Weights of a small GPT-style language model, trained from scratch on English Wikipedia: width 128.
Each number is 500 + 40 x the weight over its row's rms, rounded and kept within 0 to 999. Layers, rows and columns count from 0. Numbers have three digits each. The size before them is the row's rms in percent of the matrix's.

# down: layer 4 MLP down (transposed), 512x128, rms 0.106, rows 363-379, columns 0-127
# gate: layer 4 MLP gate, 512x128, rms 0.117, rows 364-379, columns 0-127
# up: layer 4 MLP up, 512x128, rms 0.11, rows 364-379, columns 0-127
down363 097:505510454567494465523553529480497439507454509567553478473518551536523479463505432528484503419490497427453489473512418508490554545515509499486498487476517533470513518494479451469509445530565505463513587516437474464520469535509561528487545515552433451480536496567525559517552460491491561486540499428474577508456525584510462596578519516501488450460514547510487600544454490541570527528498
gate364 104:564482505530505455468481514491441434495541436565547429451401478544451515460500553482473469512555387461493509503475507430484476489585518518549383471434559495566513446432510465520484410529490493528462543507519486452518503519470530471490495536580542564526491477530450547459515525448473503497574506494515478469513473470492426522513454524487478455523521470504490494431504493526535508522481
up364 090:535496491520419501477520449463493467555505436466463527485419548484511478507493549533583495505538457505520423542412496537541411494491482454436501428503500525524557493466603503516533461475588473505449501469526527455421485493487504535512457510453515494484437543474569514525525444496522517509556483504472517468479522514551511565445479556480459542535485468525540461503608554523425524468473
down364 092:398479547454547524501517503547577568488443541421460499495565546518500476527554489570500510468463530498556533508572512535526573513481491476533555531512516420452512530508429485515520556483521513538556491479466478557501505419501525514497504455484445476533485527447468456480530488551524526473395512509552457535508466520467526458526569517508555487471501517507446533569412549446496421497472
gate365 093:480492499458522542509533493554425542494497507457494494533467444511535521566577508537472486489503454447528501507510485533494448519535544511538548505450501516528501491544505491506504572494459465439520460429449536554477405579489514496493469527466484594479561493414550497452547493417459449500525565415486410519512544453475455509454530473460461556566462463523574444466487507479514446466504
up365 093:499446473511550605494508480478476504472510472492486474436469470553504522514476483585506467534493416490462534498541512518473496497547561518472476463476540454439572509507494525534568515540449580540486462434530463505494442499469534529504455528486503487492495500398510424518496529525499497488504494612504393475517518497557516565582467550538434507531438415541515464560532505507527488442499
down365 095:569491536499448497484500509427556409463628476526476542510513470419436531430517488474572506476523481557540540503512481475515476505514513470446543521504522478449506505438516535471512529520507500510504533470530459513474545575522475468503510495513432487554520426545475490543472519549444508483522420510534492532476431484455470599471453459536545544404518482460460423536504520540496562508530
gate366 107:482469544565582528543466556461465447538462582462455512468562505490471520516415555530496495564516607524585504510447478492517517448501489524526446519564470498515501472462516498509471469432503506516480524553467489572531478455556557505488591510581486467514454472485509436478523510489592449585502504509475461514516512531492472478525461500572426468536497457526482521476514447492521449535553
up366 102:538577492497491530469514434494546490507505469547473486467579519434482463478467479489483512508459581529578457515486462572568468492556482482489525485527509495545476467507587546422448515503510536499484443606590470443497476479499526489483517492544491511559445422513483492492515492551499535558473405517502503567514459563475483560542470464557430497494435468518449424470491500501534477554483
down366 102:472449554475439470433504484516516544488448523441558487423486527554534473512525462521566474441490483447428498469579545457534580512504479430542478549512551506494482507446497444470506544570512476479528469464449547500488508461456494571537474436419481463457507517514418571518516524504441544464492510482537460517504482543516493506479576462438541472497496545503568555587500557511480520450486
gate367 109:499425504407532477498468542539493504509544536471494517548459540541505483538543485496527548538511523546520550549514497450523465549509480466511554428426479462566573533532501471465519452440490450465462473430567469456469516496486482491488462412442536473515607492447504472513505515536445534533586557473481504503511481487563543506524509507493550471543496533520551543548504567428424521423527
up367 102:438542498458545553458484526500542565458465520528481529580480548497578459527505545508451450477513497468464486473515508521483453530489539512540479571563469549551508526571473504498488503463401452507537484537479531407482481467527547453471484472445491469500562550514455489535555394434519512504493478450496556474442590520467475498510485521482549448531488526508563427495479461435562516442511
down367 102:503480480449559546486508522460491565494534549442512444521489455546470478504514441497453557526523523583518538439476522475523515535486529439472549451391562457579595546499534481545461450500487442443476437509512502417564458519512451539528471485450496519525599463491503503511540590503533545498512543504536520424498482523514537490477546495509535492548466547503500486501512527509504428518577
gate368 109:495485498487499519545481467522565507444504518405435483513556501458557496447501495472494508507557397488532436566515500507578517496490503499456484446500534494526500449486480532472564515484551534476439474472594496496498470551502600523564490495479528527522552561526477441461528516540447564542489554459536471526470487459479418469516585476604577468504513536482428470507509556495504488531479
up368 107:551498521519540445499499539457577473552442519504497583496469484479494433531530502480501464443462498501525494482478517463458468489509501570577477521522543548520524431544519507457460538465495515610553564539503525476451465536541517506496518473488580526511457482519536481494512491515608486472611573529486524487558525501547516439455468555498461410513521484456502426501584470462492470521444
down368 105:502491474532529491599498576550512500437464542481474512474506514463522545421507473492529498528571387525549488488540482456524485478433478486465576514523530486495519467533488484456506522485546460490486453454569539481487428589501614515585459580553562562508533534484460484461551479495488491531415485417513478465520503519514465523465472463577527489506476533539490473558487514500509466509473
gate369 112:514500503448554518470439497499425430522437531444472487464531550490473503474555525457476486506539483448524512513486502551598476519520536478504505466469572444543491517460446485462499550488427561528477525538526598548503455489443513506465499574517512456545522478460523486485487446433463502515531549520584479450427515495504413520494521525465526559583461489440505525578462569490525525481435
up369 116:498537514416493546542444493414517525459498427448562510516491484451517510476504456508490501544462540481466566543498519532479516497477562508549599484573472552497450514546473524423460558515564496512531524459510495542427531543431464395551491533469499481494552436564467531510495416478478484502499494495499517477529505477499525427562545536509619503493455488517479507504502424526452524491488
down369 115:438428517329552540524441528444461473451454522490522496519545516539499481512549536438527479458446474470496517518449516529420433505555499483442496528467530472430472512519514542448563534493538612563483483488484554516496536465566440441521469494473500479404530491482501483468478461505542493559533539487502505448516512476461498557556503492505475530534547521473548466531478506512486497484467
gate370 098:475463427509535546547527450504486526518547490513499482514549475527448536563546491447577451475444542531521523423589499501497477517510526574498574553506493437474420469541477508509474462472487538522512494500476501502464472470502449492483526541511436523528529518571499570520547551442520453530562501497532490596466445481478541438622591501516464463516510495445517524518505458524474525522577
up370 093:517534499546479485571466499478485440439464487506542496414475476500546496468478451520447526511435536451484428481526488501538590447456533549422473526416539442591497507559515477534535541512493464555443536529537494493529451463474498484459489475486502518440451454530536510417462477570465497466442505561572520506476502474557461557472535505442425444437463508548497472481479524455480493470508
down370 099:474453482485466551522462469495412466538509487489482520477493482525510515543513431476493494457526550497498618615578482496498536515498571528542567503499457483487498493518446516481445495456483560471513538534471492503436603476484436513583505412527512425521525447500436503539526507503521484529541461549531456574512490488538541464551535487484482422465481467463477478533542511558481499508588
gate371 097:445515492512488504466447485621535465475449499547459518493534492462481588603489529456542525540561480462511479551449555476579490504521541504501506480529469487488470498490508488517493546498556514531473519510467502496515504609417510492470562498540533467548552421534515435522492543527477534551456542547552526451520536510542465484530518474516534521605528468443558501468504557462549496539578
up371 095:530465564459581511543490452549548515472466546451520529514485489518533479425538466516466579474357553531523457457529533537488479458470545519520446529502468473471492493490507483533502440480466473492427541489512441502481540457523450473526464443518478517526562472352431475465473467475538501455512555533443505527524468445566515514562482505529520467528459494534526470507518476445472470451519
down371 097:441511437488396442444429489503499461505506468525507519518456510489460540498486512452535485481528518481486470474589555477546462500538467480492586505412529533480502503478457517566509451562559626451520499502500546460482493539517519494478479482554571480429458481585531539483454447538495559526507568529424462478506503502538532541471554465468535542451518503473511424448551507520531515510502
gate372 097:470530485520517519508499496566539506513495447432504483465535584531421527515522527547443477515487540527520481504505502492452498488481535475507459524513499401496472573419461431540511541523507530551516567451463508479425426585503474533528496420514505429526495448509469521497379501513487497437622484575507541495499460472526532504494537566502485491558509469521461470525478493525521454482577
up372 090:483469519496427531543497445508499461518521519409461473581522476508479441476521469437499486488475467529479519544552534471552467515445568448570498428471546483494490499459463443472529569478489530499491490453463539570495531466548523479560448568482503486476592511458497514525578432541457477546471472484449537514524510565461470484507488512493423508478514473539498422522541380538508466459446
down372 093:517478503460498523546501504536529513531460474453482533513406546505498535473466412516505501508477508508554509476530498503446452516460534448517517542466514464490475531496483516518466515390510498471594502462507527548539531528522422445527521441551539546489479477417556455533468500594510502501503419481440617612493505546501458457558519512492554543514504559463503522495507550553499553470557
gate373 091:480536511547538553503499450434501507529500512557511418546475530503478450488489498518410504508442473497536497469515497598413486474513499499493470507463535436571542513602562561536524464416492492473574470521456590505466504438485483521484515490453495494556483488430561508485444442455576551531456496534552481489471458494511529528563515483433572507530527533507481450472523466469457510549519
up373 087:419533478490557505511469549481514529463492460492442486432543622472504526485507435502466455480489483483487551453577536492533457520568499458554475520461478467509554485578566531500479485479503457478479496467429485520422535484571495519452517478532490416526493531534520538554494505452509445527485466485507477553524527566503613498486497472492515496436516572437466451561523461429448448518493
down373 094:484531499440460492451520549535513514549511569421476496499472498504399522549513460499512513481472471529500463496450484480482463486458454477490473435488538572444538488431424499496516520499478512568475599430510502488459534532536546447540530516568484508463438559541538492485535513528509454525497463553518503394481499507410555468472510491576561554487524482540425463462562522505469576504483
gate374 102:504474458501499466559448446463524496452453493548502525479515546451502576538504490522504511491502491504556499442468499417523390524490523477526443481493488555474506514522541525511538459481492444491490440503510536481461444512533502449525610519533432495498510436465494541412549592450441544540527535526470533444442519583515481408520516426534519501469474500470548588533451481519514524462521
up374 088:526517529508504519482552580559478504544528451458531498459544489507523464515510528497484541582480518517461563569442578536535558522534549569514454521552521491501426456493624480473450543513487499487489535525457577565504503476466441439491518543414544475468470529456536468489463534495528498456508524495584463472496534512499492511499585501534558456522492465462515529451474452597469544532498
down374 093:516506465518487457506513543477492520494504441507472483481483564529491512567571414509537534513503533487537491421452455473473415530548528494482479503462499561450527587541516531493512469461504476547453448538524469445522473536564551391453500502541502583533586478531480590461558533446475583518522550457424467462457475563496459487547518508492530504485465444513481543548480485499490447516487
gate375 096:518488468497529515448414549503573435478511503472460467472459564492558451502504554524468495443526540556481559495494509458570473541479497567470552463572529494461511513455474502469580469539461568484496568528442490448517616500483530433509516524488491469446504498479426445540523480449473484461442538542557561489519537525494412470525479506506585503517503473484484461503454513510499558577483
up375 093:473466514537513552448511535595484477428519546416460495497505490438496468538446554509596461524427531526522501485503447477493521474465494422474526502476548475559479563527492466530518507503532564486481493496470440443439529512595539469518526459496482454506521529455462520510507465497476491486436456543440524549448505540485421470484452516473565571446477449484466442584595511494498475514509
down375 093:532476521517492487538509493444523487500469532536518572527476500548521444533470579488548511573541489466476443586483477528489514522534492534549530507471403480497531547498487523494412521476546451500424500510467541512488512430514432581475485496480484543506523533452548534435481574460535465481518425426508454463529471500543560500484558455483435398545444503550577525437496492519466512524525
gate376 096:563571514447530437514495516510498578458505511528453453501455455484496544536492519548476568528529463511536525507510493503524437492532523436507440516500483519519571495459518485473503559504499471456522478524554547427499505443425398532524594485483495496516493513519582549490550505477495476534509371472550441490543485564423546522535466514472485438538533453459470479475564517451446483546532
up376 101:571435534420533488489491560496536500471457508485511559444449443539551507468461481523527504477439490507538536488548514495454514474563541510548493581506499526475534573465466404456520538562614488554510486458496484474468488544477444510434521560472548523499525473511508448490528492509470490583467478523464433525568514475532571467490512552518505544467535515563554548485556523494591531502489
down376 101:443465474507478537489430505504461469595569551485435560451528518504504432430531490542494448481509510525521491469433537537468451446482502492527494440544482489527480477526482496450456471528550518494469445451417417558462542573587548546510491500480481469487469552413513471520446442442526479470481499519503532498576517496513433452457537542554477457502519483502518448515476471495544460425456
gate377 096:481426433489453475538483493513466449439490594502507545525421556484493488514556527517496449567514530548559534480516519536448519496476523505490454549444470519552510514465492515450423541529534507566497431560537436507524528538540484482505446504463557557469549444485531572514519500493519475511493558496501405442551560445521618471485510489482484506468476546515552486529466511495553457433471
up377 098:453483501508525519437495513511541541568450541521538538477545431518460465525466405482476623438484477532528511518482483464522438448540487498489511429578489450456492531474506533445547547475525501493481417487531473474506464504475499498523532423529512523553430522447450549469568464472520584519462449462425436503508469508499529510490472461426497495495470506467531526468476499523616526534469
down377 091:538552537526503465489426533542494521440533553497538464543499547478498461447539578542484454490459439483470473510494420546480464572510513430526488541431500464480535461568490475508482520505503456525500489489499420538546495506434482475527539472530485511504482505526497528547499480468468479478488521454428547436466540453610533427527628534528532510513469457487454551467477412500459474555531
gate378 096:502497493505448544518510396446487477525522490460465451487508512508522566440493458584467516434366558512495496543548458459508421494613580506441486490480473515557528561451459576461516479498525530465483498545537489453550512509514520532482487470406529452519466514484526485498552537504475507503486416467484467474508478496546468530511551586477478451491442500489489462546509551498499544461490
up378 099:455547522533535480439535505550511554513466523533488534473524484464522474497483422531526517521506475531521543518505473502534565443487533557446450456436464542538532585521421479504475473529435499502493472515512519475612555539547499470422439450457447561581515500490525482497542476561572452505555532490490517495506489487508585496506400505418523431530482541529459495534527484454481507453553
down378 097:492542479562589473517530473432447526446518490464453473494509475526538493460527499574456537494449484499444529449507559496445529535481603571521424451515489504452466447519482522444514482467457549553528520563544480446508510543492498509511556476543442552587526553427568477461499492497494444494516484444491526497480491494460490556460544461511487503431514460471513432453501553584488472551548
gate379 109:543506536464528542508507453505507504480490597466500525546509515522450502538485570469475503489476526494437556567501480489474484501563443498557470471532461471562463487480445534577531502475501447566448509479522454528442432467486491486425507456398442531462443466539502467488465548436513478469542528506508531544497504524571539473490453488461496468521521530618443420501491500508478561407547
up379 096:497506441506539504489517539470481511485552435455508445558518516458525554458507503546486481481520526510519546520452529568468480549524489532511460520490422463497474493570506503471535566535478549493508528398562570486579572548498501488589499444457558483478490524486475549535519522512542531515493452536406427479528477494488448511466546461481466457484531453465487504440525411474513484619560
down379 102:471440564466470537478492512483585525462544485495531545503480573491403487527520553461463453545453482512459523523544534496578500539545481465506504514533524520527470495463468523514514504483504484469457511513488447529461413462468479511452498488494425520571431458489518449458509565421503490510505544441553549584466476525565538513567439490475487480505486499579430486437459518540522495385516